{
  "num_hidden_layers": 13,
  "hidden_size": 256,
  "num_key_value_heads": 8,
  "norm": "layernorm",
  "positions": "learned",
  "attn_scale": 0.15,
  "init_std_up": 0.0188,
  "init_std_down": 0.00185,
  "optimizer": "muon_variant",
  "lr_mult_o": 1.5,
  "decay_fraction": 0.813,
  "doc_mask": true,
  "dataset": "wikipedia_en"
}
Each number is 128 + 24 x the weight over the matrix's rms, rounded and kept within 0 to 255. Layers, rows and columns count from 0. Numbers have three digits each.

# k: layer 10 attention key, 512x256, rms 0.0682, rows 139-163, columns 0-127
# q: layer 10 attention query, 512x256, rms 0.0673, rows 140-163, columns 0-127
k139:114114120090102098099137114166128104127109136129138131161148152172148147106107128087097106159109109129133135129161160121112135103087128148127131111098101133123101119134116135080115117121105100138145126142169151112156108141105172113132129140135137121134156145099127153145144113149116160117120139058150178119122141085166111112107177085099122091158123116122184099101114118155133142142168
q140:132174151103139125128140153123104144135124109136132149181149103095110134159126096124095159143146088141088128187102113105130081111133118141105088124109129149134134120120134123127139117141118126120131162142133159158160122116104153139091119122096105187093118133122127159093082106166150118117134134154094127112137180142090128100120147155137146139165149110099149122091135119140081150114126
k140:136122123102156155138120092125106173152099118127122106141159112106089119124136110117115125115138134164084115143111082116189110114177107132109168126114129120141089118119139100143132133141154127132134138127116155087160130125141168144135149144098105152097145133109157145100118146143126117135165096103084065126105151146084125129102130130114120125108101153141116168097113111170105108092135
q141:098149142139133085150095127146128102135137119157145136074142156109150080123139152110136113116134147128103118141138127125126119120133132132134106116086136152153134146117088142122144139145143153124167144158102130102152103179136081131094114115149131093128145120159139139142137133132122178138104157133130121117118143117177128113117160127145131145086118132094157149109130147130090131154116
k141:140115128145164130142079143110079119134149116152122140084124170130172071120174160154130143112082121107114092145143152134115081166129112131109106116119095124134113151113094144079151159125138122158148150179141143103166106150158077082114141136142155102116122110150133152100110139106113117139110144142096130149127150108191131132160119093179131080120141108142136103060090129138109117110132
q142:111154094147144104146117125116125130138109156133126130096120109091154126125146109106117116155113106116134122150111147102119153133167132132134108162126104149075136084121125113129168140147115127130135147110107171138097098138145135131146150113132150145115145124148110106118132131141109123110171129134150147113127106146112160113166133148109174117157127129125132093131138170123146127135100
k142:118105079160122123126128133109113145134113119112142140109149133125139136153136110139140117086120134116097157153126136144147116153148113117159115120158128156115118120143122101173130143133128141092123109133113158117071119146122095147153130145148152145165155162100120112121176127140126106108150143141132132090129134137132159125131134152123118136158144144125086129168130139137123122154116
q143:138071123143126121114111135134129147127161134140143116126132084165149084131120102116120125094072118138102119095138117155102121113140148116093084130162103111092136111100113143139158143114163147109124132152154089109105171086144158140122066140157138154143170119115133127127121113162094136125143167133134139118112132124140117155114104164129139137147121129150151092107130118119158127107139
k143:124104113137129159117117102129117111143166105122113152150111169176138075112087140123126167117100113122110097119132139144109119135147146144110090134146122123128115138134139148125162130122152120125093113139141133119112125092122154129135133113136118172134111158149102107177171101148126115114164114136123201139125147152135118135105132128128110137122100140120151098154133113117143142128136
q144:111119125130138108149096104111114157131113146118123100147124136097143106131138129121118150127107163159146148146121101134114190120100099133116110116104100122132139155094159154140108134134144150136119159102136097118109137174123108109102109122113155163094111123116106140141125097146130103091111121131098115162082130155151192117107123142152121185152108160107125140115137121138140166128072
k144:091141104111128096129116127125096126164127124101107089167112110109109104138113118141137151128106143130158121103154145127114182133119113147122105106119115154154116148130159142116138148130131096126122150132104162160095124175124154099118157111166137127089128130077115147083115133125107089137120116127120097152118151143153194116125125142135112160108131186138126133095088092135121130140120
q145:124159109103105115133139147136120163109125117168072131117109135110121099157124154148159126137148075117115136155118165159106129100117165118099131143146106154131112118114112118070140131137117109106130135100076158133123101147139125160134136128155142130092094158123076110126129128111108122112141097137145155147135139132085119149144139138122126088133159139173111114134118123079115141127164
k145:109129109102099090112177130145145127099116129115124127147109155145111114152121153113131113128176122123110167156133108128126139139128155118137132181099130141115129131135105166106101102106159142121109122084117113080123134138114104159118122117153122149110158161141152124120133153141059119107120124143163154113134138138099145133099179146155122126152143156145092140137141153109146163105152
q146:134174111152112102133113124104177113133114126113155136096167100147115131122149122109117109143133097133115151140110137126125097152162111141125134097119079103132138114111138117108093101124133109108139158115118174156133169123084127101133087158112137117127132122137069134126095117117119147137131122146114167128163142121108143103110115093137117168169117135130173164136107113141119130121129
k146:133108095145146120112117118140184120169109117112123157116159092091140154126143133148148158157123121119120115160083126105120082135145107151127147126127099125174173124101169129144103105118132110124101140076134178129166148121129141103138136122118153106126124101153114115102131149120118142142140135126109130131170144112107127116077138146133137166149109138123144150152119109141106108106154
q147:112103116171134093118119116135121129144183136155185140104140127133115102091112154130107117144121130136138122161111128109104077119105149142113102141143123139121137140144109117127106147097154133168132138114131116104145123139144129154138117083124191169122099123127123113138080098135119117107083131164164094182134187120098141092082098122101143085144096146122168146143121121152153115116153
k147:130112100140112120149127130124149133143152115110151163121121136166098095112118149119141125162106149129149165142112153148147102153107114084102137092140154108135130122165147115137140119114127083131124124149134103083145141131139108137153125126111153179110109163099146106124116123126109144130121115178187125168107201108112130089065118116066143170147128146105124128131150151154106119117114
q148:128142107117143116110116136126129162127151121110142133153122147133111068115133136116080146107144165105144143158125078064107150076119092139107136118114111152125106124160169114121091113102125126141119090162155127113114146156113112096069156110121093141128089085097126122137119100107143146160146161114110147147143124129108147109124080159140145178150116111119157130123113156149150145108140
k148:137118096133150109166099136164116125147127102094114100138125160158121101128103132145129131139132130144103132138115100094136170139098158180124156151095117116139125141140170121139101114143101107153124111153137153124111126154147138074072160114139103137106090098087113113094149117095150149136200124129142150123128123115108150099114124147110140137128130134132212127123107109128145171105161
q149:108129167116136116109114110137144169109146143146146143121132145100131109150104177118116166160117097136115119170132132093136139132088148107122122127101129128116082117156122122086124149139159156137132117130147143099118139105132113152132152100131083105139124121072137138143159102138122142146143155112117133129146136134159132136154142180109178150146104107113137129127138152149154101087075
k149:125120135144144159125111116125132153127098124131140132085132183142108078147103137141148146099139146135118146127123131142124128110131113120133107111115135127106101116106100136129118186143105125126150101141151087121087152131120125126091140128118104141124139135100168135116155131127093133110127152156050106110123146136159115128132101155137154112104138121121094172149103094139134177105123
q150:118163137134141156149116123122165111156115157106112105087125134106142092171117154113109127127139129122141124130117153156138129145151105147128131109135133126122125125155116143153155129159124134119141143153100114163097102101136149128114141129109142136134132109112116127122121162141106128122156088089143146095127107109166139145143183145141147092110119130101126123127104108142112144126094
k150:119121174111154125179109125118134121134120153101099126123135127123100082126115141172122124105143101135116170129110142126116108140112098189153138104138118138146099154129103105154119146159100132131135131131158145177096151100140159138136155114111085137139137116136157145100124198163081128109120113124107083138112137136146150140123162134168121115105095171104126132101088114154145108127085
q151:086115108113110130138141112099134108146137128118134099095164104156117115165127099140137122097133140123130115109114150167097128164153136132104128154168126110125096142099098117137102103105104125127145125128106149151130150097165150112113114166129131122159091104121129085159129108113121150143159139092139110119137110123158158160127176152123162109131126136098138124138130123093163108117128
k151:111122094140121113137126071138118088135165135142094127115179116196117133148121145109148124108136095116143165147135121155077128110129067108070136136141131111160104128138140151105121151141084137124128155098145146109100163102165140112104102125113117134140135091149160086114144140108125140112154148112139105135152115129127132113152151128128152117104116118053099133126123115131135171125118
q152:141126148094160104129138133119139128136134137122141179151102148131136113123109108133138167099134121132144134095104147084123143142116155133098112136139135143140143121115142137120140139151092140083156130136116126099127097101168188145125177113133146103121127112173122134101109156121113164189185144136125145168126078101122150125125102149119149151088147142128093120145109114115140184126122
k152:149157122097138126146102132096126093091138145108124167121138147159145119115084107137162154104147125132100149109091117078154116135111157142086116116127159154126118137112126154133125138151158135089164145162084130119137134106117150165129121107135126157136092124146135156135095130149120122174145133132147176111125083117126121139153109125162135166127120114107113139127100130123126127110162
q153:147123123146097154115109119144102153114143124123107109182147141090105099140159109137112136094092091164128130125135128129152127112138153126117119107137091145139102111142137115127121141134140166142138154109141138144115134116129133121171087122141114123108133163144121115124137117107125117145136116135112127129153119110125113122126118095161142132146109146149095150136116110144118157137125
k153:122091123138151125112139084159140144154149135144125088153165149088101136136100109157119147094119135136106133106138134137136124091126111108129121097142096127159143110123164109138112169153142118130162138105153145133133081113133152119148124125128137108111138125167135104130171145129073127151118118166101127127160129109120135122128125130132109121096108150154159169146080107142131150137132
q154:120156149131092096125083153118116097131122142130144105129133100139107131124121145135131129182135139146130153121116148130132148130095122092134078132114100115143142107149110131144120143137169168130111130159139155117120133121131127154114099093154139163141118135158098161098110142143131127087167142146147111109148140139141121146138068135062113125142127098107158147107109098097144145106148
k154:094125120155083152120099147122156138121140084121147126111110108145092119144128137174155145143132165131147131147132161109165154144109099099126121153130129112133133078159118100158130119142127138107086158126109148136123131113141105094096105114161145157172111162172102153078138150092134136100155123139129131133158110106151099100126113112130105101148099147129121113114109148129161112080144
q155:140156113137140138135125112147081157127132129138085141141131135123133058134140105157164141160110134101144092135118115124117124115144143117078141121119104136070146143122144143126133124121130115093117172143152139126154141132126124113119121114138148111147128115115142137105152131123123140104122147116134154135099118070126133163098116144130145074138159130133128106128149136165152132129131
k155:148120145111155099160127152113118148139158110175131120152129118141146103112140107149106154155118089109140111127134138135171122156138161125125107136095107167096113129129138156124147127120141095108132143145135117129141150163119115148105140127125105110141117152116121130157121099135080144127160156130154157122114116095118177142119105125140099076097142155174115124123128145162101113120133
q156:078121130164142122101173148139088159145129108127117156136109128148140123124127121158129095110147151127135097105140139132144111114110150140148155164137102137101129107194115090120131107159126119139127157175121171147154142144146098120104140111136181154119126159152178159104119107133139127099155106123135153107100120120098141103127087105123142140112142083124155136098143179102122146167086
k156:127121094156137125119142143125113151132104127125123117101112132121142121138145109164095077113122134138090128149127130119155114148074136147137160134121125120095151132186112112141146104123124116156147178124114136106126143134080074115099119144121105174150125138104140156076161158135167113104170073139144137103068123116109118092128096102131143177131157101143123138103177160163113110171092
q157:112117153108127126078143121149114093133090155112113137136146120161097098131106141129079150143108111167127137171123152125179156108135110109115096141119114161112114110101147115086146147116118069139136140116172101096153179155089119130167107104130110142129138118157127099127137110170152144117148142140115140139145114127128139100163132137124119136184131124132115116149111141117121121149153
k157:100147150144126169082129096133136116155080144116151130107131101125098138146131131147101149140094138134141077163106167125181173133127160135164122126145102123080157102097152115105136161143136110094143113082158124113138162118122181126151114149113149113165163143139083135155128075153141132136115158138143104138103161107107127087159170150112098104155145104130133100120142162113098140155142
q158:171148134123121144118178121147139134133122136110130108148134116121147162152138106106129157112124148137118142111140145131123132152117121115125152148115109078095117156093103105133125069102099144137099134117138115122088135130105144150121128138172142117130150127150124130101135106117119120128131122090135115160080156147134143145118133137073119120145126062127134124134144104162176145094105
k158:143162118141120131107124090163127155145118145126089154117151134152135158151122113104128133153119150130134134105114122124135126089127101068117157140111158149142096133132151108140107090129103117150117148148086097150094169124120144175127140099143120151128095112127151118115167132133109154121142095103116057126061127171102141144095155135073109130130126108134098175137121134141117155092134
q159:124117130144110103162119103133126094117114122135148154116144132146161127162136097111126116094150150115171126145132146103127151132136118125144153132124104165144118127111159114143115131117099079131140109070134080087145099117150137132112156140114129149106119119133156110153123123124123121162146071107133115139127115162115117105115158135168162098120108120117117115119160123110145108113116
k159:110155123118051119151132098132089105121139139144139135126153141160138119151128129094142053085139136109143143165114134157127165122128147118115153124128137153136101132120142088169142112143114109081130127106114156083093080077121139133131133118143151140141155145098154129136123131101176124124128124070133132164133158123098127101091129123150135130110135135094113114149148107099134131133102
q160:147154149117105119115132128109146108106126138111121173147122081130148140138114139130128129142124114115109145100138090117125121141113104106089112126155132082127151125131122110131138145121156118153132137145168125097127151113153131117131103117116108133113131123101136087122119135137147078116161114107132103104126173145175155103168128111153156127131171129127134126121141124130117121124139
k160:158152124128136180143104124099115125141129134125158148183127097112159129128142124151094109120146119114112132114134123124083164128119133093129132165131142110153105127145120108114127128125129091146128133110136139116110153108140119108137124121120086110153129097171122085118148119132149089110151104117132056118123167129119139162159112093151116117090110128154139097132143110122142140113142
q161:111148132137114156153163102128119134134100148127080151128147126141129102111142108127127151126143166112134112141128139109149136110127160150115112111168118126146131085139103123135109128119099096122112106126100152135130130159151134128138125161130167116124098186169148136127171130161129130168111130086122156108115093128124123125120127087109103114110080126154102119126158113082103130085104
k161:134157136104114157134146104153144154153075154112131146098144144083154124114103130096069130134129125096143107127129084124115161101089133143143107074143146123106161110137115113148167122117116135130118143123121154097117100150126158140133085133151147120170099163146137155123165135165143135143115107096129147149116129097121116090094132095088108105105133144147109161134147136124119143096140
q162:120107135090146086107130098071103120121093125113138139111156120155121148120140094139130120120166119114121153119147128109143127123139093134099122102121113130129163135125098134094128136133109087153126108121149116144113143143148143102131137117106126137137127115093146123134136137125116131153120132122102119153101122122134144156117116096115090144120109113129125109134133148144143113140175
k162:109133112116128128111110121088123123133117096137144152159147108148118120112129117144140143102173123097144152121152124137113117115160120165114119117110117119113154119125120133085146151142117109133130119126154160188116138109136172092124111110107107164101099140114098130112140120144145089144106144107134112138131167142081115158109164116088119152124136107115116118123135136134131106105140
q163:100125126123079120135075130139165128134096128152130139165119146148140131154111123108133138121144109135125122116127138157092117141095140115145132148126111115120114102118142158144123111140150121128116137121128104117103121112100125136129138145053129120123124100140085109181127133119102107128134131156142108139127139142130136151134141163140153101125110142125142128127149177128142120127134
k163:100115094136074083090143129188159125145098135119115123149097148149109141141101140084147144137143156138127137141136179124096108165107121119111133124127108150139120142130150133141147137122135143107108118142117105105117129112110111117154110101108150121113144129122120131145125128109120138111143137122123114126138128152183127138117116169125169131139097144110147094149160122127161111166143